config.toml
vocab_size = 2048
parallel_block = false
lr_head = 0.00694
max_seq_len = 256
Each number is 500 + 40 x the weight over its row's rms, rounded and kept within 0 to 999. Layers, rows and columns count from 0. Numbers have three digits each. The size before them is the row's rms in percent of the matrix's.

# layer 6 MLP down (transposed), 1536x384, rms 0.104, rows 1162-1302, columns 48-95
100:516471442481540536505498428466455436540436462572466535595507603552505489527440472441522425482524525465498518497524510545486500481439456551422460
101:483535518519489493475567560506435467463477551464558467426494522470484442514538525569523552505552548497505496444525557459551503476500537533511455
094:460455495461511461419589573529474518490491532525510524553443540479512463483533461529499444500478535413494514505489487442592515582561445560473415
097:502448493520464534508377505562499466507537491511526506524503539533495490456455526485506594456505469530518510528520474484511420530496478441563458
097:556440455542475493522502496490468430453460531516547525442564508444438480490502486465500490511437470490528519489527457484478454490422477496509502
102:447459498567401487551498516488518545519467515464433461479480525517552519540510537487502438611503482491523511471558566514497464465445474492557435
100:543528464522496468577534495434495439497510531489479532506512469514507479518452539510483508602499440472524486439525470507475484523522470442470496
097:519504523532529476525555455471532482523501487500569462494454550490523507480461498512468537463540418537546462515474486523505507417532435538562524
101:494498486553563532447423545509548510511571517531547470550544508613517457478584516539502553502489440494586501511546516490414416481495534495501435
092:581531516579419597591467463459483506500532534521565510392488477493465510510497503527457504418488511584467550520431544456501420511502478526578482
098:452484446443479503448494468532510507453519442605493485597451522508518487471547605481488554486504483513530496480492532502484442539556443508457424
099:596471476561468524506505572451515493542478458446498513492552513443525503523422461473540446540484522537452532467542492576457573507489526583525410
099:453550488552476466553484499553468497577448547483531462487536542493458515524502433480492457504526515432466546533474504515503523537471532529542513
098:447461475534559551483412441502540453496490477435435603557497554562443486536475502481542568422496544493509463473484491502528549462528507485490452
104:470518517439435534393563554528441412506556477536445504490533506527526445487450500544433436518536459578563507471453557516488492437460498536438567
107:425568441488526464450519511504450495491529469514537491462521509474444605492488475491468532553522471491442532518500559496480482463421554495535487
098:495500473521567493566509486479432549509544492526500483497503405562630510506432470511518513496559602551459450551519533514534500476453562571467454
101:506501508431506449424518544481517558533533465441524600519511541511510510567470438518500491500477476491571580454464513472460481575513482580538564
101:488418447552411579497596538537459538424400479470501468479503516489448473450553512474507505573547506487497565493504540463501547495470486501542538
102:509545490420498531564533467486481411482448531524446486544438562517507450520550482553413506539464524438468498487492468517551456484522560506504548
097:576449506458521466493536554477454552531520504454486451509524533497582485475517515498543484474443523532488459473422470502548485485597399497528472
110:558480495531440488460584476430507543551559488470507482505445525521546484500512578479481432559534460526548438488511469498446506493495532483500444
101:530443508508481420493525452433519425536515516495510563565472552477544517501469510504515426538556478476447428453525515456472492507522518439352560
103:484452493447483512462493482435469481509490481508456479518422529558572458503450504469467463448475562475470411478471525519498530465478565557526528
098:520454475529531478494530467514491455493598528488453550472590490535531465528494566483549499533472462540477482526504443531559533448519456486474453
101:470509453429436485471524489497553491581482536414467449535487473507549507507483533483521510402487515525480520633530574475501593490474461483542444
097:538501585575561535510453411435524552440507592473521546471559521537422529535551461548454540479518459466444459544514472497483500544526437536533433
101:425520582466442565525513475530505478526448531485484477506522414466472440483515471528477502535498468522425481523523462469534530537487502597549473
106:556504440457581495544530497467487433493496516461494508471448500539490533542433513479513532592514516544524450521491527505479534507462512506430540
104:523513519532487503484520464503355507524486501566489454452504462579481506470535544479499527472471505547527447547485500498433512430554499586554519
102:504449492476425488483549561471568532502515435446576481517450524441546508515461430541546558497517526464465534565494494493461484503490540525502515
105:445529511453478513501495457464573522546530566542516556548450531468540477447498490575479510556524409536468529451529480449556514505437562451496545
107:564580395470555511512472520458526487507489487479541504499439507467493481464468465482516514570422537458487426526508451537518463617493503477503486
101:488444511522541534473518475470485478512519510500503378517493453464480487508502408473564534547463540577500531509470447486528436523511442521537429
096:494556544461500480503520517521554418529502450551508496522518492473476534502492526473504528507526559525504474512432545576409449522488485506471490
115:466480521556498490459496393447495499466469519536483539559441508472491518484524510590476499536556520467484467550470498512478446533494483467563565
098:502496518491479553498463546500473469501572470474399503471475412482448487576521442554560499524527518497470564500596471486481534546483505468604504
094:506527485496464473525493493497395508422509535494471462483499457502482493551607450493515461549478482438413501565482535544519535475462504463465511
102:535428502525513544621466464486577467513498536557506539458481389528543485459497489507515461487483457538466555559531482570558533500553498546539450
097:495475540514515503568483589510472516450488446508454473502494491528485470502470508491558511533425482475421543592486516528541502523483561524532365
110:490566559436470512410553550526470538507536584547560469574539514523487507485541565513501491527446452444456481512519563544504453486463454491494522
099:505540436472508521523524460487475531525558535525540447493557547515516457517479501458518542469484484573511466502516536443533476469458531478454564
099:460567540468501529488485442488430522505506487568504570518532556509534521441507502544552486429535481450519494498405507541530496488410521493515507
110:494454492503530540480538499479466519493395534535529469528581505469460502503490464529545538497517425458509560456466514523548495453491470568546528
101:496530458518494528506448472433530501482522425553515429536401522435469527517500525446545495528555501466456499451478436552494526478481504496545499
097:501529472537534476561517473569547530506472490523513469530490456412488489550490561487502457494577506491510470502493460472517600524494557559561441
099:490448455545501597519500535506424492465452466487570550525460466439540498491540484518501492557498543504551490532466523513566496524500546536484438
094:491443451398492571506404572527466555524474552526526506425481528538503530580496591527528520536513479504447531520560472484489546559489480468524442
097:443556545492531536520432506557518571432563499513518482536418525551482521483484459505478558487507509461504543540537428442514508544520487460525467
104:410451453552501507525591579474506499477484588504508500511505431489510496449553466484497498486501465427489533481490492539482545429537563561485478
100:480468512513445525522400484466522484515484488430518509523515512487533535446475516527500518475481486474565509521472495532476491518574437522471453
095:464602499473547528507434452494486455456408454495488465466512538461545531451544529484452502482462503489471501416514497437543548546453561512533491
096:528548530527519437476490526657534511564551456480421524459509519505495495474512523524553576518530477481497505593462506464473465465506571583571549
104:424483516475490546541491528541531550488485506447533548456529535488491348508511511531595463471500468500544458505516554464501517545551520513428481
105:443480588468458527514573519577538426498551474437486404464581553447469535457541482470491570540545529540532502442536463566509525448420500512525558
108:554485482581467456511535418526535510500539594486573485513516530468494506500504528558511422511514536473420481505531502569471459496467514509498497
099:507482475510499513456515524550515458504482538500532464587474551562438483526508514534490506420556510481412428506462506534606436501528586400477491
099:552418478470561551544551502436420473502529551509538529581416469477497417464475521490535501423527478476470557512501461482433514468538501497485485
109:425544454512472469494530483494545451502445530518488498510509554495520440472427570524566580485483508442547426535499447545520437376498556477505500
101:502445560498493508508451466452435474534518482492572479487539494427531547475495502444490449462468520512465442480507483504502454450580591501496547
109:491504452484453486554499536517477429464492527560559459510510504492526532481494476491519519443514498573449501536493519504523465521535492476551521
101:435515519442443520504492461546530501524478506472560570509527500461565534591449497512540491537434513424523508479451527478484557517469501491456541
098:482520511449485485459418554520474533521494407522461480528467545403591482459536548442514532570555512503510439523548512540439482484509550455515473
087:506467447466497555564485449496459541467518481529507485545418497439445441550409562555504471549438477521489420531528468470494529489520411578516544
090:551431512547521531447501503499443470519532503430471452591524535497554431504517564521470503474539516488490437493486498471521462484551465477446527
098:532447550547574522484540457536542524460482477545554451482523511512447544498484498587484477484449527449466412495470525493534506552511553494472534
103:509500490469484464541419451481533454515501514546493496526522486465457498498573542514527416567469467532566481553484543492575533506480522475524516
102:587513482454442386494438517476461481549477508615497495509565578535404561537485522554501514479467519462525470502513423514454529533488546434537525
106:483545479528505465448554534573399557452525486484518445436566536526441538548522509479522421566471475527535512508514542512538545470453519443504492
086:526481502582547563561527473488550451467526505535481448473466566508566460535461558544522540555462510591511498446482526509441460499452481479513568
098:503480488571573510481584473456489551467502517499449567458447552510487433477533535497549533441561490497477531424460511430499494652498572483471541
096:476563502557466513487516561488560470535503456491534552494444593535423453511492527503469524504500448504564477497485504520466435485482505473437518
101:446470488520551541512475556455483446534447469446534567451466480539497533500481462456446511479531538430503520492411530538551543477416488601533464
101:463477496497417548517447464551521515528501512532575494466518514444549421501462569491483452509553466450449568393466513497482526481442500492419530
102:479499477468501475504536554536553489504493469511492545526577487468493501469528509495511514510538511529540458552516483473502520488529511459517601
105:584457505478452568528474494551538502464556515460508488531517501541513541533501534456479504515479511525517587493413479520530476524474437515609517
105:524509526509450558526529455486423474496477459545455483544514541550494523398486511504473530468494512558498557497516432533523509527445510470447519
093:487550505574460488435460478563441512472472536495484474520526496556499505458476512526496495481430518497530559492536432482484530492548553457504488
096:502424511518532505465478540492445503501540563538503456510441482533552472477468475530471517576532469502464478488503458531531524580541455526507498
105:466519493413468516400499506538611577432500511565444518539490480515534454542529416469514482531507542449536490483501531429443486442494521492506522
100:502529478523522514523509565503474433488511485450538446500580521444419452519527433489455483561566477515468478489512512422478483467510604467558494
093:515540425588530488530511518453554495466474449475500503493512511478526479497441503437489481548519592473560524551481480494496459536467496521519481
102:441491455504482568495464615526493535511508534555485430419506507523519424449506529549520603559545541531466532451451504501611504484445412478472520
104:398552482477531468525471582472480466446498517566507477516477535455477516518516474493478503452604502474427521406499484577460556470477529477529480
099:520486442551585482567537497500485502496457555506497489493460530536492467453478532509533577495491496497450462495526457473531505494398564496500561
101:469498485442490588496535445465568498559474507499485502543520532471510387509583559578518514528594553573501482446494502423485484525568511465517534
102:536517510418569486506451485493513416461498510464511432557471517464483464492436502467477471517581519442543442556557516415482513514480542532472521
100:496488412501516495525493480485537553526471542484560517618546577472491472455444481465482511438508526481490489475449468558505515498485537518560561
097:544487521550513461542533522506505440617489439511415529524457582478458508524427446502472544468488537549511468478490426475547478459535552427469475
100:465496507543451489541529465528509455493515539467560533496465468481563473474486540485562560492471509449518539535467497488413533548499476525569445
109:465517520546510570558533544493494549430450501517445511488514480499470463493526526579503540526385511499483514469508515479489533478522441473511498
100:432492499500462486497546513515537482542446499417504528469462597501529498545516507485491515487502478572564456449513556478554465510470508522570569
102:578497508490542498540464529534491477477502537533486463503451441476412445472566504429508513529598526541492460535531563539553429477579501508490502
105:519474535528450501534496502472557427481440504510502558521518434434482460508545515562558478491528495528505542479542484451541506520531507538504553
094:582517480493456459549467451461526488499494568529516483463569506541491480434464424479525467515476510553493464550496547490440450496470508497529459
107:491465470536528448534559501506452522471441479578553496529511550485461437493570528492415448459439497506519489546458487525479501484498523527579488
103:460521527523487511525358518458489555524505493451505483497459515542547456455524436472537538502500513489531524428518463459489449477539520459542550
096:410492474446461510526483484409469505445457547482523490540492468571499486484568530499444482521497432532509500529608496481516544475439554432465528
096:546504488521487594485536484532457535489533547525465434440470481563510504525516514481522472524496461497516524495557471529543515507492458535502440
102:516457517490519543471488496476530545446483474489489443453560503465569487509546473470526513425438547539563472498485515503488527526503440465469569
102:573543511568542530575481478364519426478447508520461440499471516530547464479512529433500590498484509482481505498463489554480506493494510440496594
106:521550465529496462460552512474534567481467582482515426503530441500493497525504513455535485469495552370554525526507497467478524507546486495509561
100:425507468504491520471576522515512449519465541472509525470429479544465511476462404542503510462432486515476491522454486475519553479491487444449531
101:401521459497557513521507542458550550528516459554491472538456522463495511530543534429464441465465527468476507436513498539518444507513554511539545
098:420498513551482513486454456490494470487493512484477516419475509477458453480525594466607544440501447512500409430508483497494515494447523550440465
101:467511507506516454479569526464549487517537437504563467451483532490613522459515427491517528474549507445520452497503541508471491502499519548460495
102:560411471522480513563557419519455522438515500517595485508457440466493488483519533439536554490477555499486481466492495495441458487500525546466482
094:481488504526490513554449473490486531496499496438497518398529460497464438450390462472543425490504539504479539492532480400538506538548482596482443
104:558496535511547488489443503453527496437495523522448475457497600578478507577482462490453527410581501523571438549524505428494514482493508530442523
097:440509531552452524532503489496475506448535532455443463481531517518467405501499544454494481446527461490504498480484457502505435550574548515483539
094:527526488453474493522525467499501495499462500539519582418553572504449479538362487494532435465457495508436458515486529491523471498494613537494520
106:457538535461544514488436494473409548532447508451473493504558495580435490445471555475463473482516556521506536566461482552397515484510507475466491
096:476519532460558546489476490513535440517484471416530517482463519467494523548478448445492463547544493511503476535530523488497521513473548532575525
091:505553467430486449528526479494447548472520489549537542540545472565512500396478572420475495544447528510537472460481467482577451429548524456444433
096:491542479488458542570468545465399462463454482485510540461496436492487477474516528450496429529450428498509445532497470477559474521485458505527471
105:456534473513540490556471466528533519447509473471496470504530573472469493456464495490588532588527470493505500474510413517488606576546546467456437
096:485529479548521560541561491452522570524570468553552408543529481507555489433543546455485519453531567393560526524534503503517466555513484522496536
108:490504522528476504571413482451475523475518539521533462578500476495470528548519509547512528524487499477499517466528568484491548527513468485396489
099:513470429487504529418499479509509507467496452511484494513516529500483551486504547536489495505527494444504528489547508500442440517496532483501494
109:495526493457446472501490444553545476466530513473461488486508496478517450466518474529449470488542527548392448450561420498515504503473474541568445
099:479478495525470476534541514512515518471487547504502540500411450496474509424498512518481482553437562441495451475533496518489522504493463567488558
100:495536496477531473412492546518468465515459500467434505500455486555573462504467485464486491556473525491478493453445515509520571536525459485517499
100:454464534546507475549542512502508474511510561533414471513500543465485540362492494469441513469500484487467484527467521556473502455511517545454513
098:436510561503573495494482441630455499450473480494452510479477506568450486528605443468576504482500467480518459497568517493434440526486562524466526
105:467538530401500503497458473506460517512538432488560514571505496499485473494497442503493560514495481529518464538433500500485474470424556506502513
096:494515493469499471491446465543459419479529479469561478513520571450468536486408538553526535549459525503544537499581494503507503518471545476463498
105:516531488537545495505527561470539513483425523507556511413508459532487549567485466525498402555516529522415506483561501516558515542448516517584451
096:481486488510517515532488472486485547412565475517485584434490542498483502503506504474455519614537494501502500543445497516455501504437489470537516
105:559462534501440510416511504507476441515489464449516512473449519492478520490491547483517462510486469420426587516481576532477500530457379497509536
094:593562436508528522511447456535470454471516508514561488570509523485484565486480525509500467544396517474445492583476461456445451440484426497496534
099:470564487467548473475463459442469523499402536477463428561517492563467499532468595467457496378537543475543531482515534513493417536472517495545518
097:509499553521563559417478539575545497553496498476503489503459529525433490488533474546553520473541449449485517477476517478495476441548515484475517
111:461465485508494510498500533525416518478517461577615501512550483490542504506580464524499490563478478476498421466554432474493512476472555469512437
095:502433472459519516555483488565480447458533526513442526553476501436508512489488508486597430511450488560447450489490497526578458494513464509491474
097:486501507548462516447520433523487525455518521478498538528499496479608438500519487502440582472496505529488446499486494422412526508572519611506481
098:530504475442451481496502456541492495529528474526460513545524506492505424474473425471495517515486532545516579536555560516465435448516475507445492
099:523454565440457474454542536546498536542541525577518453499510468443466466489536512453550445527529513515508508536477455522476472523519525509515568
106:489481536518544570451511498497519534450498463531589514516537422504448564452527481550561495542464584513536560534542470442495525417496557531496510
104:405535535542517506493500432545510515547470545445452435444509510536534490524472430489532509523497455547457525527550526504494491548512561451533478
103:439576554571537560516483501471451493470542546460569519533544480476594464518442527520555496486478487531492503439464526521549484486440518545479508
102:516480554547554480552523471490508484471554486565539491497564465500463453491441498457499507415542563535454531511492503572562494526451389488481458
# layer 6 MLP up, 1536x384, rms 0.127, rows 1163-1303, columns 48-95
097:464471416463412475499451408475556521508544478507517481522470417473479514473528444475415540462512436449507465530472475508503563531516523558515423
100:547464467486434519558441525561551480489545485543533518502492532488457529509483510490441595540524455502603562467493518474499511423498511546444477
099:469517498512537465551481480475485476488496539521480557535555438507494530441508490501543542483474514532447502508469544500468463534459487519441540
105:454563535596488530494495543497476513483507477542500508559537512521530452477421476453431551461512524482541537534431499579467500533595517521445524
104:509435463515493448502526491541490544441451552529482559493518521517497458391596516522535449465450454485489550511519555448492445506480522499495511
101:448439470534505506548504411512464505560484574499535506512466505460492548508544436481446517443485533443525534470465469533548486523526457560531467
090:477453518482573491457566491488472529460460438517462472529515543482517545570532537509504501539546554441551441603506499552412488521524574542502490
101:428474534487503507417518468441487594516539477433498463533424519442472471464480481482479490467396508487519544528511537486538558487503481460520500
104:437509442586498452447547515505530529549528519508500512614573554395486510555507610541575468515479483505537495473534486473420523531425434520511487
093:581515442541503483494561485561506532455486483553539531514555504505508519529577481473530507459527530531561510521445450502490564538563519518414487
094:456499525455530486490494464564459486492478595498555470424492480518559467428494486505552398445485522529514587566508486555560495502565554454482527
100:478498450518560534487511502480459481373552518508498518490533466566509579441501477531515549389452507568540471487460474435529456483567507501441485
090:463439506496529459544414462545520471461488534503572450471495511475622465464532471477472441461489469506544570456474533453527470522460471520450514
109:484496542484502496504485561492477475476435494581432533534435523463479573475467517474522541464492556514442486480565545519500561550492494548406502
106:511499502520554500489534465523488508508481548499550591455511484455445565510528561519485523514530535491558488434431392489520441524549548450425479
101:424552466427532493494522523557503555547533521458538498513516495489546511449443561517479447468513471555428530484469469541479521506499528556448533
095:536474517543498495537584439543544442465515609506436434467477455504505537539501542495453513534485586464456438534573539513518541496489501549448516
104:442577468535560535496505436453475501478488571492507501528510480483483514447525495431476429526552453454552411484494510553454484575560556508470535
094:597474536539478474529475413508519460433486557429449414487458538480527493474423422455561441471481484465485492606408466472512493443455517487513506
097:581572461589479469477442448540515465475501547520503556536435495520528430521525447560510462484523462496523519464513480460511514490448453467498491
100:593525469489521567502488409542546491489508577539528560483501450510461444467546498509462512515533455444551475485468444552425547451439447508502551
103:486515500550485514588519505499482480562572593488459527518478575544544487474528533472421488513503494465424425509514489554572500481499466584573554
104:501525522536475433511498474538589560475529561450505556506460535520513450450517459557504538496481494564585510468437441527502482491413516466501521
099:488505520480447499521555508527474572445595485403471528527554537481514496475455461529542467435505461517501474481512480491458519568487496507450401
100:465504461519462491438490574457475446496526462498492407522538453508513525546581425516496459464512515542431491506476519442480498498506483474566503
095:459556440493478457493518550525460474574543442472521493439409492447545481482560475547504454518506504528488477460591547421454470511454487448506553
099:480497481453549489526494472481461501551532481519532529559485412482520523474457529498479519445496459494506462444449524547499465503489525522475470
104:455490556482518498500497462515488511484472503500420516584550470468602499468532538471463467453488481553481507470467470522483555515418470519451506
097:490558467494458541514520475479589486547504477456528447541486459441550549476512531519446494471521543477495431482513509536562531542444481555473438
103:484543553446558447499492573478432458488528456524455461549561496548459460427537497497510464445418487494510504524530567536503497488496507546466470
096:486506481430521526487437477502480465541473560507521470501521534480542477566543434527452501534515477490554444496459464430546496461546475539501477
125:487457521473579528454534560413513541558527494449487508466485504520452491487554500526482523551501468451508423504535524492485536436497491528558440
095:504526482457473442496460471414514465497505507598535480480436474426496415532521476454510584481584532477491514494432452577502464488521437562469536
105:502458446524562494481512477510555498520463458415509468489549548534513483458467551475493425576486527511474547507550450556557423497548516499482521
110:520500464429474479567484479515512496465476455468524563485452583521521453528441542502545457488475498515426532583523519508500525521554467513503511
095:452493532501523425497533499471459534502501489493500508569457517530485580453541516488473457463460485488515476428503511458529466458466537527509493
095:449586532554539508525561448495501527535549491577483544496528534473529518492438486534462538476505557543497549544489530505522436497515514480473465
095:511492449499505463583451510552439432504493465533494518554549489501501513489463548490511478456432517530525457452532503501534534438543537436483543
095:543499521543575513444504522540545482510531512468435576485514378513555590510518475476548563509521482532454498460510500462488521478488559522427468
103:483452481496456543462452534535535493412516444500518538492493525475474535554479462512498524501513469390429510457442492536546479457491503465496513
095:479523474484437556480539594423518496459451534490498463473502514471509502495459524536492557458443441500492459485513543494508461565549502525436475
099:484548511505572466494511497520517378532505513509489565483467472447503471527463525456483520513556451489506516491474476576490498523587514475461507
093:530496475492486493558466510462536544460538535416420571562445524494574460554451532489502448466465554488537508506500466600488445517486499538485504
107:481466521528406498496544560504478499578494531508496496535556507548521481493536562469511501450515465467536490516595533508437506461460546529488439
094:491507529478476546503575508479484531474548509526503453496515501536432533530470567458482476528496563529495413536566515492425393500478501451473471
092:448448487488452516571453478473535489499496472425460516564507523522500470519450466504423528487483584452454492419534499484501483529586462459493455
094:530488545528556547475447463552537482529485567476501433546537507500493455532441472476461480472503551468476484452464532551487520446535554579513546
097:499435512564471509425435481465504520548529464524553540531487564552508472481500507409457495516546475563575519423503462472539460537535520524481461
105:469421538471510478437486535506439480509455527422479535535511480504476550556489507512425525487497453500505509574495587557513520555455546508501487
095:546490521486513515510454590486500554504464491458505533455449488454527446471520484525498547578616451529462521523494487485517509486416514487449521
091:527494533486524488488438396503492509482497523537415492485517471424521503530504539456537578573522479559518475447502469542465509516480480447565438
092:563459512437514477452514501433547436505457496445504489496424512512513507532380457557494496541545509473452543458498542554485496525562485446518532
103:512474511494524549448513460549483519448465516439488483485533504453510497485481422427457418520464376526448579519500402557541454458498503491450487
095:552491544502547521464521503535459493449495609588567513495473456536497540506535501541506453515456516508551552475482506479526512520443461433482527
103:503567556519517504486517500478457501550570508573457473464536440467450542497482400471481482475461517522492617497466514610474547547479525555578463
099:474447478522556408526516493460479483521473497548411540535499480467496527477511466530509541506531489546558565589505620482493537526460460536493622
093:476533592451498503446501484576589522528493498469479519463514478548461511588432484477519542516555482518560400543453487565451471529473479498450516
117:443480567515495529554591535512563472426524477535515581514465556474576426495522574503411521460436495491571449501462439460524614469587515491460508
091:465537473544485534517552493462550583494507447552470499486522494468414518539523494530467518431513498491473548512473522487469507530494486569518531
105:543476493475441439431464476547522496544531447511524536536466528486572563490560432570463459505507519516497489422497433511520517507588538506497515
096:506554459591490522576520524514543449509500566532486544536458575491475436464532459500519522551481460519537420475529480492467388466561534377543496
103:538511451496531525441505475523486603464545554509433510528548509479498571491441457514516524493488562504538456514484496509472460526508453553498556
117:447507498447474487502471618499522470500512447501574521490541451508489441521511529526492497589550444423503556432463519469504513451463509524497496
096:501406492423519478496503553519531457445464524419513478395501474458486522533534499472440480473537462544485559517476569432486521497469523445496512
104:544508451462454492512544576503570496517505446550536457495442480533434438506477500480448493464552517465546517472502581465573481506504447477431452
098:457556537543545529483498498496489552490448486506476536549447508503444629518489467519497403547427425521488498390545585488539461417482457449540549
098:519527472496605526466469469525434469394464487434549530540437525583569575488525392515438447522416491493509463420501493516491521508491473531509518
105:526575472518514555497557465524503521467474513451464463446539424452464556528450552482532523510466586494445509434455487459533509478418535476450476
099:425507469450488399524495453463458501543462515526497469495454398435449497482529487526519469466479584497452529465463507478486549489502488536595527
092:470507472447483508506499508454513487463524480522456575440515514558458514535499549535531556523539536458474540522455553442547448454554429485512541
098:458483518524551474497495539555492510512527566489487478520451463502574529567494568554557524522497500468443421524542507454527481572484493531459475
097:486503565496531391539484479440530444414485564476535526599533569524498490557457573426498510495529472468503537483508513500521455512517543482484522
100:509537510522548581519525509486521509472500539519435532534466461481558504566547569515480470479427484483490430540504414465571525558545441464556558
099:540493498460484413520544532488551584490501510488491498495526498524478493522522513573467522461507480475547540433522441543568481515471484486429551
103:500547445497576486477451530504538524472480570489494559544565464436504469478553517522546468529507538516516506475502510514454504504510537476590491
104:433553499539521475502476551440592460442468445492561481495533531462497517565515479536436494520466460421549458385493542516525490546483505494480571
095:508500471451571435598512514452512528476592476510528497481463486509494485436458485497532529516512543500536510404486419451518446530508436493497533
088:534538483499508500517478531464551471504509567488512580468516483501560541397531501437529537480485516508492500523461493509533475477536535447467445
101:502466501473535506564530546488506470532599562520517512448435430488485489494594489488463520463467535497461422475555485443527505447495486519483443
092:449526533534502473479594452487527466419491544557543528498494483487504567495533478523589489416527518463534438504492498474433453551540506514517530
097:511499493460480612498447512522433562515509555595475572445450510475502511503536514494481484478538399569545443491511514409527520524494539544404472
103:494464479502484517480559418504485538517501545527427471497492476487480577595473430515518462595475480424474525517507520533481416481426517453478519
106:504505528544466498501531514504453511572520522428463467466422447484453537469497483504489499480520430501609519495516427432464416514466479483460448
090:477553556493525445495583528479585443487458477520482494575463485559474540527525507537529426507549484465501502561513504532517448428517496501453495
101:479539381501543488503544532459489556542536556494470480520518544544503554495484463499555498407500491511503558444445528516458451504550521558553489
102:489525484567518491494446555442534510517528549530559534436477534507478475474482443510500595526562515467493555500495486455530475520473497507493476
095:487540487460489487500510499533445528514481572507525485524501455483449376493525509446564532549488434476518543524494546546447516427554511461421537
093:459443507390503486530481482481520445472535542492466502449486487476506488476476524429510442514486440406485486450394529471492509609468476584491544
101:469536515530402516498461461483476502563511469462458479477458444513495494524521417474483523476526510487542519461560501444537494420550486556458515
106:495519502462534528501537545508452462547482513505549458471454471585477471497491510503543517577539500479491564566492500478495522555542504510508511
099:590497468521551553512529525471463550472479481578494455513559444482536457454529463544502500534556530449455495476520505563498548495579434481451520
106:525527508537477462591547497542536535541515455440478590500495526409547463485459494545475484495551516444594543544454510467524522583466466467534533
110:490484525429547589538577496503510432475464501499527507449475551587473449486481406477484473479496444538485517562517423499465450492525590465470500
102:474478490503544563497462550551490540496519503453546495459463443513472562528425472444495460470530496486503483423451454525530478519533494532553460
098:488498521484567499528491522494539511539502533478439471521503457550484584495471463417484465414541478520545526453487474491467444447582464503472486
095:472563553447506503459537552499510467475469550524537527460440504501481509527509512520506544525475514495533428479511460484502501523490507472452523
099:538529489537513392494532456576570463451507530464484472493432482513508560476505484580507437520581589508502503471478544553458577486498545441576540
087:499507529452469415545454603494481473542471440466572463537481490497462514589478523506461494517521516476515480523541520432516486492447584543563550
099:487509519400507469570479510451448480513549503542523471463520447402469544573508523506503493504500500498476565495552511530491456525547558603496574
097:460523494437439448459480571544550429574443573512471505548445451534480446523513544477410505441571457483541518435548523458511485514443556523493561
105:492503521418438499508482529509519548473469455381446474533529545500501577397513518541561558516438437511467544478451543470480448485496468494439481
101:528484548546512450570526561563449509508559503484418540557463563553518521548486562551499498507545508455561502528562446559502404537540447514498496
098:457499505448493477440524540461472440467437474499515453455451527591446476474563532513492475516541516543460485541600493491496503505486474446478456
095:488563473475515513474507529449527456492537537452467462608549452570573527506484490521443535524483563471494505540525467419524536494598465423501589
094:488476473479515539502484472525499478536531518487471423509480499501560564486511552452492543500522516485491452540503519512442505543540448545472455
106:512486571550529538527524484507540547482513529466442511586489503446455505486561475502570410528512523515477510500505471483442462503538499544499521
093:456534557493515459488497512430449439505494526534504482548488521522465564467526562550507529437563461429490470497501504414455484466562539468436552
093:488492442506554470445518514510502481497494517568495529448476451556476467443483498463514535510420525538542509532520413517465514559447488544492591
092:507510544413487553465503580526526523516566467595561527557473521482536474500522451538499438398576520446482491430504540513452490532565492492499528
100:597489487484567542457486542443506493470396520480508507486490493483503568537480405507560511500471462503477580520543522453490534529470440526539476
103:471486474489448425461499531550540528476498452522484452527436450464494562485544516579549534519575543419566490454562427487458451513531515587472489
096:513395477614524450491482510458501551419454551489517492555532520517570498499520520490495496487486529555488441524512450538497458489526523541497509
091:481467516536501525499461465482482475494501507495516515471514503583512480507514473545512532587504442564504473550434567469567500463524541494514517
104:517564497472600478431539518480500513499557542434440571452485496530497480455445444435566493464541513561496534431474520527433580454483550556537526
104:454540538614501460530515497496523504432640523481515486507521480482546566438513512464449463460485526439516534468453482471501517550472538496510420
094:477512537497471508429616514443589430504511412545482461517445490513503481446491517492496536495516456496394490518400520497368477501551495461573486
112:516480486513523451549559528436515526502550543553524460539525461489448511529499456562495507506514439525468460453476468489508508472492514482500478
094:569537504578590399535507528511519554475482490344477449480516503553545554538532415585439506580487547500526528524558560458545547497574461488451532
104:510489525502443478575533514486502433510585519554513532514527466514512522508417495417485493515547474500499509453609485462561451487434510539531563
094:530533499530576508574501522454501493437536514480537550466513443533481505539516494486563502510466479522519573528529474501497534488438509520518431
095:475511518506484527509540498521482549533432539527464505504514558510438498563474554463515447587552494485529525471407477514545491544498511531509463
099:481515513495537472565518468441482391472558484538519495457445510488570486573510466466462435563520583484522492483519479481563442557544472512484601
093:463523493458473477610402463430441542529501625500511538603483483462594485518509514522434487480494530500497518500480504408567545567454554469495503
108:433568482465546500469496489442491477593517497472467457537452502468483484484559464437416427481481536466466469555524568484534524418462485502479466
101:556562427544494440472490561505533520491547481542532522571550440524451461482495482525560526588492508564507480478500533479487519554550490541470560
127:490564534546447502480562452486439453483506407512447538495527514521535482503577498551494506461518492464471500554468514443505504470564464453495539
104:509474530527520461444564525483479509575509482477544512500391490498516550478489477512431521508458532464535541488528513490605527497608484519508456
103:469548497393515528543520503472508481521474479501508455483455542527540477547444487500470478545469489452529479481462461468532495488594567556522521
098:503555506522482545555507454470509476526508528496502511482563469478514469508511493593495548467529503528502466485477524570471525555530504523560466
095:510501427516583487522543541493582493463511522465454516529532460476544506550496512507520493506456529505503452474466460568526527491443471539497514
096:519531516460491498586496440453451463484441484540471439496534511443548529498495496465481478547487520480536551486456419545453484476434491447507532
113:445508456465493508480492517488489519589540515555484485500553448512485557470469442487491497452507542556479545536465495445543492531569442484463507
101:520529421433587487503492515469458464484451574555581484492541470537434489484446558545480549444462521447527530531551503525398495503487432576501450
099:488488455451534517507518498475498458508465511420447531523605579506514566527492540511568462440575539521518500428524535518471488508528468568503464
101:505552513392490515470500554513504589459622540442532493469560564467454467431512495435527516507503491517529480517532516495439494519542470518587559
095:567439420467468438492424562476580512546480490494534566545564480496525492537481530494450521488524524540505513489531485470530448543473539520492471
098:486554517424522498412538505519530533437483494516465534460474457517495463486551418517596498493455467483477491531467443454459445505531519474514477
105:434504489489529468519517449509439491539489411511500438544558455481428528445502505508616516478450440535485559528484500424525508477517495481495473
099:576471521509477432497574518477480489515516535496472441504515470480480474508499576594535488524531513494537460505471510513456573480509512481467453
099:530467528512405514467461525514558496437523562466459554438532536535451543566519508491532477433473526450566436484531482563493486468509523497498462
106:513528502489498453520548462513563450534551482548498479485508512431416482537471628494531460527540499506484513503485593461518551540549461581452531